From a checkpoint of a small transformer trained on Wikipedia: 4 heads of 64 (1 for keys and values).
Each number is 200 + 40 x the weight over its row's rms, rounded and kept within 0 to 999. Layers, rows and columns count from 0. The size before them is the row's rms in percent of the matrix's.

# layer 13 MLP up, 448x224, rms 0.0974, rows 353-415, columns 0-111
100,100,105,161,272,108,235,218,204,225,177,269,231,165,119,216,221,187,246,141,208,224,245,236,174,231,176,208,250,184,162,170,218,196,163,177,206,222,205,184,191,255,157,161,265,181,255,136,249,151,202,155,234,202,295,215,207,210,196,250,197,221,175,217,166,209,267,189,159,198,151,152,238,156,282,232,230,168,238,233,219,203,216,234,136,222,220,164,257,162,219,217,232,227,188,227,188,256,255,242,202,228,250,181,154,285,183,186,190,212,278,175,234
105,232,166,212,150,225,167,241,203,213,213,200,155,184,152,205,228,165,203,269,154,187,191,188,143,166,177,169,205,182,181,131,159,174,210,216,281,191,205,136,143,199,178,176,254,157,210,292,292,211,236,219,165,190,128,238,230,247,174,141,228,196,170,184,238,195,252,213,151,255,235,210,178,245,165,154,213,175,169,183,205,120,209,236,158,268,197,279,206,150,189,113,248,153,152,184,224,230,166,204,193,219,108,191,280,230,251,211,233,169,264,224,162
096,243,177,216,205,240,208,219,185,172,248,226,209,172,147,244,265,231,275,258,104,254,241,138,210,145,266,218,193,208,203,210,160,214,200,203,247,167,211,162,125,220,190,236,167,240,204,221,143,268,231,206,199,163,179,217,177,176,212,232,176,168,232,249,158,229,298,206,198,180,183,219,213,195,273,249,189,206,146,266,105,272,157,205,205,121,239,197,161,250,241,235,191,195,238,158,149,196,281,183,261,235,220,202,156,175,202,226,196,178,151,180,186
105,182,202,217,225,179,156,162,113,207,168,212,138,193,110,201,114,156,194,189,225,144,224,166,262,170,246,185,230,249,166,247,145,207,112,217,213,217,205,219,200,163,218,208,222,278,240,193,219,130,222,310,185,215,228,226,185,138,198,207,190,225,134,257,150,158,303,252,155,292,252,189,192,165,181,223,173,174,196,196,248,203,244,156,282,230,183,226,221,180,274,206,195,225,236,197,170,125,213,197,250,181,209,111,236,241,150,239,205,139,275,170,200
102,218,227,255,184,264,147,193,218,233,141,171,169,248,93,170,259,173,176,188,219,151,240,212,220,288,185,135,174,253,152,203,140,271,175,228,183,178,198,228,201,175,176,189,227,162,170,187,179,190,251,108,195,192,185,204,224,258,199,197,179,216,159,183,200,219,188,154,173,237,260,262,220,253,194,130,222,187,267,221,186,237,150,152,199,288,239,159,204,218,152,194,144,219,151,220,246,193,170,254,196,183,209,206,267,201,236,194,181,233,201,176,168
101,196,194,134,183,211,216,261,166,189,264,299,176,230,202,257,286,136,176,255,222,159,131,193,141,157,232,244,214,191,224,171,170,181,278,176,153,221,194,204,216,229,156,237,214,256,212,261,203,163,277,246,189,213,240,145,324,203,191,167,193,181,226,277,237,208,218,100,223,200,226,195,119,214,200,231,180,247,215,220,191,196,228,153,177,202,205,269,241,236,229,178,226,104,184,164,155,149,153,112,182,244,159,205,209,283,185,202,184,189,173,191,172
102,243,163,181,218,207,175,156,232,232,188,221,199,126,170,189,233,173,218,174,181,229,137,176,123,180,218,167,182,176,235,212,217,243,191,231,213,254,248,163,155,163,259,171,261,205,261,235,153,187,98,110,164,172,181,241,162,196,204,229,253,191,162,211,247,152,173,253,174,174,207,233,187,181,155,242,232,247,205,221,159,196,238,192,172,268,254,269,225,251,123,148,170,262,235,150,159,116,194,186,171,247,214,201,235,169,188,237,252,281,158,245,204
101,190,166,230,161,146,186,167,250,251,209,218,107,193,248,210,236,255,176,210,279,236,220,169,181,171,212,185,230,204,143,206,212,215,183,233,162,162,178,295,197,208,228,211,134,266,191,286,190,211,214,269,182,257,211,199,216,230,169,169,167,203,171,201,147,200,157,147,163,192,221,250,142,230,136,182,203,211,195,169,247,238,212,137,218,189,185,242,211,165,192,167,132,167,162,138,261,123,170,212,253,164,207,184,193,189,264,178,174,237,194,204,185
104,144,157,189,238,253,214,229,213,273,173,135,175,221,118,196,237,192,202,199,243,167,244,285,202,217,134,287,156,252,129,264,221,229,244,180,237,152,233,146,217,156,174,161,164,161,177,172,199,250,133,179,254,195,167,195,167,215,194,251,97,189,155,230,197,171,135,209,190,259,235,245,186,203,147,162,181,200,231,211,169,256,251,162,207,145,137,199,186,206,259,207,234,155,238,232,218,200,251,141,201,145,240,259,164,183,222,173,199,182,220,227,271
094,255,261,257,182,190,200,267,224,187,175,235,205,179,172,201,198,184,183,184,309,179,223,253,233,238,131,202,258,107,264,157,142,253,257,203,129,159,282,195,193,241,134,124,166,188,274,203,205,261,204,147,221,128,189,297,151,204,166,258,206,252,197,179,166,269,197,150,222,270,163,174,138,233,216,246,213,154,227,167,188,180,186,176,254,267,220,200,200,188,172,204,207,277,92,228,193,214,184,173,186,202,182,210,142,206,186,273,205,193,240,155,213
105,276,181,185,242,102,241,195,263,239,244,224,173,208,149,192,165,141,241,122,208,255,209,241,90,184,238,156,187,246,266,202,165,195,201,194,165,174,240,222,206,209,258,146,199,209,139,224,232,218,163,223,176,237,248,217,175,159,234,179,203,217,208,194,212,157,162,177,168,250,123,192,184,159,207,134,165,158,192,224,210,201,158,265,268,197,100,227,216,197,164,246,246,219,248,230,195,125,214,166,159,164,130,221,229,140,229,221,204,200,231,220,240
097,202,221,218,217,163,215,149,258,220,182,152,178,195,212,224,209,221,197,150,258,191,278,193,159,124,166,224,259,161,245,137,238,140,241,218,185,239,251,176,165,282,226,194,255,248,151,146,246,181,223,162,219,185,235,162,159,244,143,150,283,282,162,170,197,237,233,218,225,141,194,213,122,203,186,221,268,105,234,218,156,209,232,237,208,208,197,214,193,214,212,259,102,180,203,227,265,194,222,124,238,171,193,203,122,159,239,173,198,202,164,172,229
092,309,146,274,204,245,168,215,193,230,181,160,167,202,175,188,155,239,206,227,185,189,161,186,222,171,188,265,240,175,120,226,205,195,275,188,117,211,199,188,199,188,202,264,279,211,180,111,191,237,234,232,173,242,203,159,282,165,227,220,226,225,200,174,201,159,121,188,193,258,316,220,186,186,180,146,235,200,174,182,195,213,220,228,245,196,221,248,209,264,255,170,180,226,205,238,277,191,173,208,219,172,253,183,181,237,138,128,207,190,218,208,265
094,166,153,224,136,195,251,201,216,135,208,190,216,214,238,263,197,267,241,191,234,159,213,229,149,164,163,189,147,212,141,242,186,232,155,76,203,253,210,245,184,171,201,183,214,147,199,205,172,206,159,226,169,218,224,196,223,196,227,257,207,128,225,170,225,147,177,147,192,219,212,174,213,190,225,243,175,217,274,193,156,249,182,204,141,156,171,229,173,184,198,204,142,65,163,300,254,201,172,168,222,147,162,187,225,176,170,201,200,163,164,187,224
098,194,151,218,218,106,174,175,213,161,189,220,196,133,207,168,273,204,211,261,172,200,209,203,176,183,187,226,254,191,232,243,220,207,212,206,202,253,221,185,196,237,260,163,247,149,218,180,203,184,116,109,267,156,191,222,188,137,222,236,174,136,193,235,187,199,170,174,225,194,221,205,232,204,135,206,262,210,168,205,226,228,206,185,177,178,230,216,186,224,150,147,234,191,247,236,158,248,187,169,277,251,214,238,152,196,234,196,196,185,180,185,231
105,180,255,216,156,238,227,210,187,206,224,186,238,201,178,234,137,230,225,193,213,238,185,143,190,168,174,251,173,139,242,233,131,235,185,304,272,210,176,223,253,214,209,236,144,205,274,185,223,225,132,108,66,111,204,189,164,165,220,209,257,111,240,247,204,216,297,228,219,215,193,241,155,142,204,179,150,191,216,224,125,286,184,190,187,198,196,163,211,264,166,200,260,234,181,241,199,209,122,242,158,210,253,211,200,230,176,227,213,210,194,188,157
100,176,219,234,268,190,154,190,225,160,206,203,238,198,151,250,235,280,215,228,253,197,169,247,129,242,159,179,244,204,171,252,186,273,198,123,143,187,144,212,234,196,175,180,210,205,217,207,154,156,251,175,297,209,197,170,212,256,279,171,219,252,176,152,176,234,246,181,195,238,108,246,236,194,275,259,118,176,252,171,245,168,219,264,181,234,231,213,142,297,186,199,272,175,213,213,195,221,261,244,184,150,213,206,209,248,222,179,178,137,270,222,196
101,202,201,185,191,226,138,186,208,195,219,212,167,179,213,247,210,169,122,240,205,164,201,250,186,225,112,171,164,173,229,216,203,209,226,131,259,139,134,194,201,258,217,215,192,199,224,203,262,230,208,303,189,244,179,166,145,233,181,220,239,201,206,209,269,230,173,255,145,222,149,192,262,181,198,151,233,233,141,193,220,258,235,167,172,140,166,127,164,229,215,156,217,229,139,196,164,139,158,238,181,116,264,145,187,239,251,245,227,232,258,207,308
092,266,164,163,242,138,171,190,260,198,197,229,139,231,241,231,177,251,139,147,199,206,256,185,175,216,198,229,158,137,203,239,134,203,164,202,214,197,208,227,122,251,225,275,242,177,137,202,136,221,250,222,232,207,192,145,121,198,148,170,160,241,155,164,205,157,146,135,239,208,188,221,131,192,271,166,225,180,245,234,270,173,221,150,250,157,209,159,201,209,230,228,204,236,211,235,136,187,182,187,172,195,203,176,183,230,236,137,144,126,271,203,125
112,204,199,222,186,163,217,134,185,250,225,239,183,185,172,144,160,277,260,257,313,206,200,153,245,141,212,155,201,168,160,255,190,240,237,214,192,158,152,251,170,209,220,211,233,168,245,163,201,172,331,132,180,193,222,188,190,166,191,113,174,196,175,163,169,173,233,263,257,234,164,242,168,210,193,272,211,192,261,274,175,157,202,251,210,222,184,119,147,190,204,294,203,209,191,237,206,176,228,205,181,186,136,183,130,207,106,242,233,214,200,143,215
098,249,118,184,202,152,223,215,177,190,126,180,147,234,210,188,160,84,219,241,249,184,184,248,172,169,123,225,270,258,134,222,300,201,183,203,254,203,237,176,159,190,281,185,253,149,178,202,178,251,216,223,228,196,215,150,178,265,176,160,272,226,206,225,209,144,217,155,249,200,200,181,172,236,159,161,166,177,214,229,222,200,172,227,134,211,207,226,135,237,146,217,183,179,127,134,173,278,240,158,226,263,212,121,183,237,222,178,284,190,176,235,171
097,202,217,216,198,113,177,192,213,179,198,259,230,310,293,209,205,224,194,266,202,219,229,277,145,201,216,197,242,238,165,221,227,253,166,199,131,252,197,216,218,191,216,178,264,188,249,204,182,183,237,205,223,184,172,196,126,241,272,181,267,328,170,180,169,242,175,210,240,226,129,211,216,154,218,217,178,177,227,203,173,259,180,186,190,241,201,222,170,182,227,196,220,166,249,213,196,175,219,190,177,147,173,152,229,207,283,272,164,191,212,213,231
100,92,240,221,241,194,231,223,226,182,189,200,162,163,204,282,150,89,172,188,205,130,164,233,243,121,236,132,254,242,179,248,255,156,198,159,257,235,279,200,183,164,172,176,152,215,136,183,220,173,197,186,226,209,240,195,198,191,210,156,177,177,206,198,226,200,217,197,140,231,219,212,233,228,187,159,193,160,233,224,266,174,158,264,203,193,169,287,223,183,222,164,234,229,196,193,235,178,199,274,194,251,156,148,243,224,231,180,88,192,156,216,263
101,218,210,178,224,179,185,177,218,232,225,172,161,210,149,190,195,168,178,297,229,247,171,175,222,198,208,152,283,173,248,140,157,203,203,221,205,128,202,229,164,262,157,171,203,120,103,231,241,244,248,151,231,252,190,198,166,177,257,223,169,138,194,181,127,226,158,210,234,214,132,166,253,143,152,243,200,202,242,203,218,243,143,207,209,234,220,266,195,226,193,207,153,159,117,272,213,175,210,236,296,163,150,200,257,206,222,203,232,221,172,269,144
105,209,212,244,176,168,169,263,198,183,86,218,259,186,192,278,151,112,172,125,177,202,153,162,253,154,161,221,203,245,193,149,235,194,237,225,203,226,178,147,194,201,215,246,189,228,213,244,233,178,209,226,199,277,242,207,169,194,170,178,193,200,197,270,290,177,175,173,190,152,171,191,233,195,165,211,234,140,160,164,221,212,188,238,220,161,175,218,182,208,117,191,233,206,220,170,190,207,253,137,273,161,173,211,254,192,237,234,210,170,154,162,192
101,191,179,166,255,213,226,214,223,143,240,280,196,205,204,195,179,246,221,227,240,176,190,206,112,165,258,168,250,148,250,197,193,189,173,176,239,257,220,213,223,181,149,158,218,227,202,187,208,212,193,173,157,223,175,256,232,152,268,217,220,184,153,254,241,211,190,305,154,270,247,227,246,154,171,200,156,243,147,211,217,207,135,220,164,147,194,211,254,280,158,196,200,200,190,160,116,174,266,233,251,216,122,226,188,168,285,137,199,236,222,196,194
104,179,208,218,239,140,227,188,155,210,186,175,126,232,294,133,190,159,189,133,274,161,251,141,174,229,211,235,251,224,256,216,235,192,229,229,170,203,202,214,247,321,315,203,238,263,183,165,235,235,223,199,244,149,185,189,295,182,143,209,191,223,220,183,148,175,188,152,127,258,202,246,218,168,160,158,166,239,192,136,193,200,143,211,148,197,159,217,150,155,234,250,186,163,197,150,169,234,151,135,239,145,191,148,239,198,231,209,177,195,207,179,247
100,217,263,193,190,210,154,188,239,164,222,223,143,143,219,239,191,143,222,241,218,261,211,232,267,242,158,164,157,190,267,190,204,153,185,216,195,240,221,193,163,159,200,144,206,211,211,215,164,188,139,129,255,151,196,201,176,160,193,204,218,201,218,223,241,221,166,178,190,221,159,211,177,115,239,241,209,199,195,224,166,198,127,138,112,306,170,160,193,111,179,207,140,137,204,170,265,315,238,236,179,175,170,167,115,176,180,207,208,255,263,122,316
093,180,192,275,184,206,181,218,194,192,127,196,204,187,226,214,130,208,164,180,258,220,172,242,166,288,185,242,238,214,155,241,221,137,274,216,248,189,168,179,219,202,190,179,172,201,153,178,223,210,105,184,163,208,215,195,185,178,195,216,212,209,94,215,232,198,197,203,188,162,191,227,255,175,245,293,179,232,260,191,214,209,299,244,136,205,169,232,136,156,173,165,230,166,146,138,186,177,244,222,174,135,182,218,240,169,187,224,182,221,224,210,120
092,180,218,198,168,141,237,165,196,181,228,200,251,209,204,234,204,187,299,199,200,215,194,175,210,199,292,191,216,158,160,175,230,186,148,278,204,145,199,210,147,219,162,155,206,191,217,261,256,154,245,140,177,203,205,262,192,170,178,225,183,193,243,147,123,164,183,196,230,236,158,132,191,211,241,226,135,129,174,123,243,236,246,162,261,177,210,111,165,189,167,252,145,197,195,152,261,198,231,165,198,162,193,183,231,177,207,170,210,91,197,197,193
100,183,123,261,317,228,269,243,186,212,240,176,203,175,266,141,241,243,194,229,161,193,148,213,171,215,248,243,234,152,193,174,258,269,214,183,173,272,180,201,212,258,186,234,142,189,178,204,138,217,141,178,204,203,158,176,201,225,210,228,199,216,205,283,197,223,225,187,130,283,164,205,151,209,220,185,229,162,208,142,198,190,188,189,226,247,209,279,218,296,194,249,172,211,178,208,198,225,220,179,157,141,221,158,110,204,127,254,179,157,178,188,182
099,226,128,171,272,191,220,224,175,227,165,172,180,184,122,172,255,182,218,184,194,130,206,205,187,190,242,189,189,250,242,194,187,193,169,172,156,232,252,175,169,203,162,237,197,156,186,222,139,168,169,227,183,134,172,276,157,204,175,123,179,205,181,123,82,213,218,159,196,267,220,208,216,273,230,227,232,197,143,223,250,202,189,259,174,152,221,245,160,199,153,191,225,190,245,146,235,146,252,271,174,175,163,233,236,258,225,141,164,244,211,211,201
092,229,133,293,218,176,134,174,186,224,185,166,236,170,160,219,212,204,190,185,191,165,180,187,156,171,180,236,201,179,220,234,258,247,170,217,227,189,218,162,256,158,168,185,194,218,189,182,212,178,259,189,137,139,230,148,223,224,194,218,138,202,248,197,281,186,287,211,235,156,216,180,218,270,197,195,256,200,208,182,227,202,250,207,214,202,199,209,168,156,146,280,120,180,214,204,225,246,207,163,165,149,89,207,201,199,150,294,145,171,177,208,285
089,159,220,306,218,194,203,186,214,176,224,259,172,175,128,178,244,266,177,172,198,171,224,217,173,228,220,111,163,233,212,222,250,207,167,220,170,266,207,197,149,187,167,221,221,179,147,169,104,148,255,203,188,192,195,200,169,126,153,157,132,243,176,143,208,219,305,158,243,257,184,164,191,143,191,225,230,245,171,230,212,203,201,185,177,202,205,187,214,213,231,223,217,213,237,215,198,188,229,261,158,337,185,148,232,218,178,204,235,129,252,235,221
097,235,182,159,260,236,197,268,226,233,162,190,187,152,190,249,255,218,188,192,226,187,279,191,173,196,258,205,122,231,213,210,235,108,142,295,205,210,243,232,150,192,151,222,180,185,216,195,225,217,205,182,163,177,163,153,172,199,258,160,282,169,184,205,131,177,178,268,237,248,162,337,232,217,257,173,241,159,198,181,246,152,186,181,219,216,119,232,208,215,184,131,199,150,306,153,214,185,201,239,216,187,204,200,203,141,155,196,197,133,188,125,246
100,190,193,182,243,160,199,242,204,198,213,97,149,125,231,167,216,211,241,218,191,214,182,242,220,212,206,193,233,133,156,190,163,239,213,201,131,221,222,237,192,234,118,216,196,163,269,122,133,155,209,171,197,229,201,265,188,174,221,197,191,154,99,134,231,232,172,279,274,167,177,212,169,212,166,221,298,208,234,160,153,207,190,240,186,272,262,210,196,185,221,224,174,269,238,284,203,171,217,161,110,184,133,181,265,239,224,218,195,228,245,202,263
100,211,185,201,208,178,181,164,104,242,270,236,230,211,215,173,146,152,182,205,209,149,225,146,173,202,182,169,244,189,181,156,201,138,256,164,172,238,236,172,165,249,267,294,188,175,198,167,166,211,169,180,199,196,201,267,163,151,210,248,212,161,158,241,249,173,213,230,173,203,180,266,186,124,249,163,224,168,204,123,226,261,156,192,243,215,253,166,254,174,201,202,233,227,237,153,205,237,193,163,201,180,157,258,160,237,142,213,186,176,203,160,260
106,127,239,213,134,180,282,148,207,179,216,149,313,203,237,247,166,221,205,199,156,251,183,225,164,190,189,249,218,226,193,170,242,160,108,253,216,267,106,255,195,191,250,160,200,180,254,212,182,245,183,221,187,223,197,168,164,217,225,247,140,141,115,240,169,161,222,170,233,180,253,276,214,160,190,152,155,136,176,211,198,192,198,198,177,223,155,201,206,319,172,125,197,206,229,156,225,199,230,196,203,241,229,183,182,233,236,199,287,231,220,191,284
105,215,190,197,297,153,193,254,149,222,242,169,219,238,198,204,209,247,231,206,155,169,169,149,225,251,246,248,112,215,221,176,210,255,193,165,235,132,139,160,234,201,172,216,199,244,238,126,248,233,221,205,230,234,173,171,141,151,275,189,266,111,142,274,253,229,201,222,197,170,171,256,213,128,172,185,212,193,221,230,212,269,193,204,231,249,141,263,192,232,183,189,196,164,181,239,212,231,213,218,213,237,151,174,271,196,106,132,184,186,169,138,137
116,235,144,175,244,187,219,195,191,201,209,159,121,277,193,251,238,183,145,207,277,121,277,200,154,225,147,278,213,198,200,213,203,190,249,199,194,150,234,198,191,173,141,199,207,218,260,203,283,247,143,139,125,133,232,123,191,119,241,145,211,176,220,150,251,187,81,170,176,202,215,256,238,231,210,136,221,290,155,191,147,152,216,238,161,255,178,163,213,212,198,258,173,190,200,156,189,240,185,215,156,207,133,179,127,192,179,222,236,197,163,238,217
099,255,170,181,136,273,264,178,253,155,206,247,183,308,202,173,140,203,198,246,226,206,168,205,218,200,188,250,180,208,186,269,121,200,272,198,195,255,197,192,175,129,186,160,186,237,172,237,142,229,250,200,236,118,191,184,233,133,202,286,227,219,203,190,174,215,170,162,220,277,218,256,177,189,160,207,249,193,227,152,222,193,174,171,235,167,235,221,214,210,185,223,147,147,149,160,129,214,211,190,291,179,198,206,265,188,199,170,146,287,201,169,234
110,185,146,156,256,195,228,233,228,171,196,152,257,210,191,205,170,134,84,258,246,248,140,166,194,128,145,159,187,220,256,146,202,195,146,163,204,204,210,259,126,208,236,255,136,180,196,163,228,215,259,228,262,174,196,240,213,220,217,193,226,196,214,150,208,242,190,220,234,218,197,225,149,189,254,271,198,238,253,239,221,206,255,175,184,113,192,226,225,243,173,220,233,242,193,179,174,207,253,217,201,127,168,196,158,190,195,164,139,161,135,172,177
104,202,248,182,183,142,115,169,171,214,171,187,193,139,193,158,167,164,156,267,235,166,204,173,212,277,225,145,202,226,209,280,202,159,140,177,247,183,231,257,224,127,194,208,193,203,178,196,175,147,126,292,147,172,167,186,207,144,204,159,189,243,213,220,134,210,171,194,186,201,187,205,191,141,184,226,131,172,225,182,217,205,198,274,264,262,120,219,211,240,205,270,199,154,230,222,188,233,278,160,224,265,196,134,249,210,329,166,135,153,212,200,197
099,147,239,261,206,259,206,235,144,137,213,254,230,206,214,225,157,164,157,213,221,203,206,173,228,161,181,206,251,135,147,189,258,201,176,247,196,258,258,140,247,207,218,198,202,129,299,246,246,192,197,216,216,183,197,268,176,151,221,203,226,175,159,260,185,242,222,240,276,257,178,196,244,169,124,137,140,222,259,211,262,214,197,237,211,227,198,211,173,209,168,248,152,166,193,175,174,173,133,189,202,218,205,211,245,237,218,201,162,254,171,281,172
105,252,164,200,245,242,181,139,225,220,227,174,189,129,224,209,290,129,214,206,194,258,166,163,233,93,182,226,234,175,207,152,191,202,256,95,243,177,175,213,203,198,104,266,132,245,176,231,250,238,199,216,226,149,228,247,239,210,146,145,235,208,155,188,286,254,170,155,200,140,228,219,205,259,186,170,225,146,130,121,270,268,162,185,190,187,114,234,168,230,205,236,217,198,183,197,201,162,172,171,213,200,186,260,222,195,179,181,142,207,213,126,222
104,184,214,226,207,180,188,201,230,151,211,192,268,201,156,216,177,197,148,177,208,265,218,180,103,150,267,207,185,204,134,206,140,260,236,326,241,243,183,223,187,255,243,229,254,207,280,276,234,213,130,169,189,222,192,213,223,128,223,246,252,213,254,236,216,233,156,263,224,234,209,226,188,201,114,215,174,189,167,236,208,233,252,218,213,215,264,211,113,161,327,177,233,144,171,161,190,199,219,176,222,226,194,200,166,155,264,201,186,175,199,220,227
112,251,228,165,215,179,177,212,155,188,238,216,192,177,244,172,258,154,224,237,181,272,196,189,194,220,165,229,240,211,205,259,271,207,235,177,150,212,206,178,282,193,179,95,201,196,181,209,204,172,184,198,161,176,136,207,240,253,164,193,215,141,221,115,297,204,196,152,249,167,221,232,187,199,190,223,124,185,193,277,188,178,140,182,161,200,176,169,234,183,244,218,223,215,173,223,182,239,146,206,214,210,149,165,206,190,144,140,295,113,184,199,231
114,204,242,168,260,220,135,195,164,270,202,234,251,248,226,185,138,170,205,186,245,195,175,169,229,197,221,227,264,234,188,167,209,196,228,158,195,241,227,184,202,180,166,184,118,129,279,209,163,190,208,153,199,187,155,187,214,179,245,181,214,137,181,165,247,248,185,219,222,177,151,264,186,206,270,204,223,209,177,266,244,181,173,172,267,223,228,152,148,234,140,157,220,205,224,137,226,149,218,186,210,248,246,182,117,146,244,182,170,218,153,233,243
087,168,177,174,188,216,192,244,170,161,221,220,232,216,178,226,261,180,228,241,222,194,173,169,198,290,196,178,244,189,165,147,217,156,192,202,177,241,186,183,223,214,232,158,195,188,234,230,190,178,226,99,156,182,124,216,202,191,234,184,211,214,281,217,176,63,204,281,184,222,162,208,252,192,119,228,155,234,222,277,190,224,228,224,188,268,210,139,219,211,184,184,228,244,206,228,236,218,147,180,251,216,228,228,181,277,142,161,146,192,201,209,163
099,162,160,198,184,308,217,279,184,152,99,239,179,203,219,214,208,176,177,184,158,212,211,250,195,264,150,206,279,235,198,238,201,185,276,214,259,173,196,120,278,135,203,226,204,239,241,171,171,226,218,189,122,175,254,174,252,166,179,223,179,227,196,203,212,181,239,263,182,270,169,154,211,186,187,268,192,90,139,224,163,219,192,225,303,224,171,286,212,161,174,192,253,198,245,206,168,252,146,209,246,196,136,216,216,187,158,180,208,199,241,262,172
093,196,211,142,214,239,196,233,248,208,199,161,207,180,222,193,198,159,161,193,203,212,148,217,156,171,223,150,205,204,217,171,157,191,156,212,94,161,175,276,188,201,173,211,306,222,199,249,166,168,253,252,227,197,290,218,250,193,276,217,219,193,187,209,185,224,207,204,224,210,131,223,196,137,185,223,177,192,177,200,229,83,261,156,180,192,214,211,227,206,194,212,188,167,224,212,137,199,238,240,173,312,154,216,213,206,241,211,215,240,262,154,213
095,177,243,160,213,269,196,208,194,189,163,173,157,191,255,223,192,134,197,247,271,277,212,218,164,145,222,186,175,244,207,151,271,166,192,160,174,212,331,207,222,231,149,187,205,213,137,201,158,173,173,143,194,110,169,283,188,206,223,239,180,220,203,203,230,225,207,213,204,236,198,201,225,198,291,203,204,224,236,246,178,186,210,182,238,167,295,304,275,222,232,220,147,260,174,151,256,273,200,162,175,199,233,129,166,212,222,195,241,109,248,179,147
096,241,177,187,221,184,161,192,191,201,147,249,187,197,249,298,124,178,184,198,197,194,120,159,218,160,177,183,192,296,142,229,150,194,183,176,243,238,202,153,175,192,186,277,183,144,166,186,241,158,190,139,153,323,191,189,188,168,166,147,225,172,285,162,154,157,208,214,180,210,220,186,204,178,150,235,206,236,149,269,249,168,179,243,174,133,210,274,205,97,174,213,184,226,223,249,218,213,189,234,156,260,168,263,190,227,139,187,162,258,186,106,246
098,273,166,221,228,247,203,203,183,222,209,131,141,162,226,255,165,232,194,116,195,239,170,200,257,189,245,200,167,202,151,148,279,165,194,222,236,211,223,202,223,156,257,143,172,170,250,202,206,197,184,271,277,240,136,166,225,237,193,219,186,202,233,269,195,280,207,198,249,194,214,192,126,246,181,178,232,141,96,204,137,177,166,242,255,227,172,191,217,215,182,156,186,265,243,186,140,184,202,262,218,255,225,166,225,142,169,193,241,172,266,163,245
091,253,227,150,220,135,205,249,121,220,171,205,241,219,174,194,181,216,218,197,191,234,201,153,220,243,198,214,294,213,213,196,173,159,241,176,204,201,191,260,122,169,226,156,183,221,237,178,174,162,183,258,195,187,162,267,154,175,150,204,210,253,205,229,230,203,190,198,255,277,224,197,173,201,236,195,235,213,192,226,246,216,225,192,256,166,210,191,181,271,257,191,282,204,161,125,146,198,168,239,202,139,286,167,174,269,233,252,269,225,167,292,203
098,219,124,102,239,126,199,160,263,172,176,280,210,269,227,202,225,222,240,255,152,154,176,152,169,259,215,190,218,241,190,206,184,181,129,221,220,179,254,280,196,173,263,230,216,226,228,217,164,182,161,192,127,198,216,266,258,251,222,219,232,151,158,189,209,164,181,156,279,136,229,186,192,189,139,123,252,220,152,202,179,141,180,253,180,234,135,166,90,237,265,230,133,190,228,212,171,206,162,165,211,214,228,228,207,216,231,180,182,266,162,209,190
102,182,228,264,202,216,189,166,140,149,202,152,201,187,188,207,123,216,169,187,242,208,233,174,169,178,271,179,202,182,192,205,236,290,165,206,213,223,130,238,221,192,215,216,213,200,273,171,150,214,217,231,213,146,223,258,237,309,258,183,263,210,144,180,257,197,206,104,253,242,201,178,196,164,163,195,167,206,277,186,189,263,183,183,170,155,206,186,205,239,228,203,273,126,158,209,185,242,182,193,177,186,206,142,256,242,198,218,228,205,266,208,254
093,241,257,235,178,269,131,220,195,286,283,195,199,205,229,183,177,189,190,186,205,142,241,227,182,182,161,126,189,203,150,195,193,163,162,198,185,221,181,231,248,222,240,148,189,171,254,160,95,226,209,197,142,171,167,222,220,201,124,235,178,225,141,177,151,229,204,152,178,234,180,200,136,196,152,247,271,183,184,192,215,221,173,175,115,198,237,203,253,273,224,173,155,154,198,196,200,134,212,241,229,195,162,202,208,216,224,252,233,233,207,210,162
101,175,200,192,191,140,247,223,274,156,226,178,194,260,199,164,273,278,145,213,153,169,215,122,195,236,159,177,242,125,242,183,185,199,185,225,262,160,215,166,151,249,230,206,121,200,202,199,91,236,223,220,207,263,228,165,147,204,154,177,186,202,282,204,218,192,182,198,186,200,159,197,179,183,238,175,191,159,183,137,195,206,294,247,270,139,140,212,196,227,191,279,141,199,267,146,195,193,234,250,143,151,214,123,251,191,265,221,226,172,233,220,214
097,261,184,304,300,244,235,178,103,207,226,237,147,211,237,210,211,234,153,195,185,306,235,203,177,125,220,176,180,161,180,181,213,179,192,127,186,189,144,205,183,210,171,189,209,156,184,153,158,142,146,179,165,129,207,182,269,187,169,155,240,190,191,155,155,153,148,187,176,156,251,203,215,186,194,227,202,241,180,204,273,106,186,209,206,128,149,230,147,143,290,216,229,207,231,156,196,228,204,203,215,279,257,154,178,193,169,102,215,125,188,183,188
096,152,267,177,205,149,126,203,224,267,223,197,205,181,176,265,167,165,216,182,194,212,226,197,205,283,261,168,225,193,194,283,267,183,211,243,206,203,234,240,116,167,178,152,220,196,218,152,174,290,155,272,223,170,153,215,169,195,96,241,83,268,163,285,199,278,144,223,178,153,214,159,199,188,201,158,207,195,153,226,127,258,237,179,273,200,207,213,194,136,220,201,238,166,226,183,183,193,177,199,155,173,200,224,228,182,167,187,205,251,209,191,182
110,195,200,199,211,208,190,158,203,217,135,215,206,218,151,199,184,212,200,154,238,173,195,212,204,192,251,170,229,204,182,223,254,133,186,243,192,214,202,237,257,247,150,249,230,184,219,293,149,251,127,210,210,242,294,324,196,209,160,243,164,195,176,213,215,177,206,146,163,259,210,215,165,174,159,200,234,239,230,153,181,162,200,252,254,263,111,131,239,192,224,141,193,194,237,145,183,251,222,214,180,191,155,235,175,183,200,143,67,218,243,285,200
097,142,215,99,220,255,146,217,195,240,251,243,247,167,173,194,215,234,196,187,166,163,211,167,213,127,209,145,218,197,183,154,186,255,252,179,274,168,191,218,167,187,152,273,147,152,249,186,181,179,244,153,231,233,271,242,185,259,232,180,188,213,210,188,182,199,221,261,155,158,185,194,205,270,220,171,239,198,266,235,113,189,218,172,136,161,227,208,223,191,177,169,151,318,157,186,288,187,201,226,166,120,285,206,187,237,189,185,169,194,142,143,219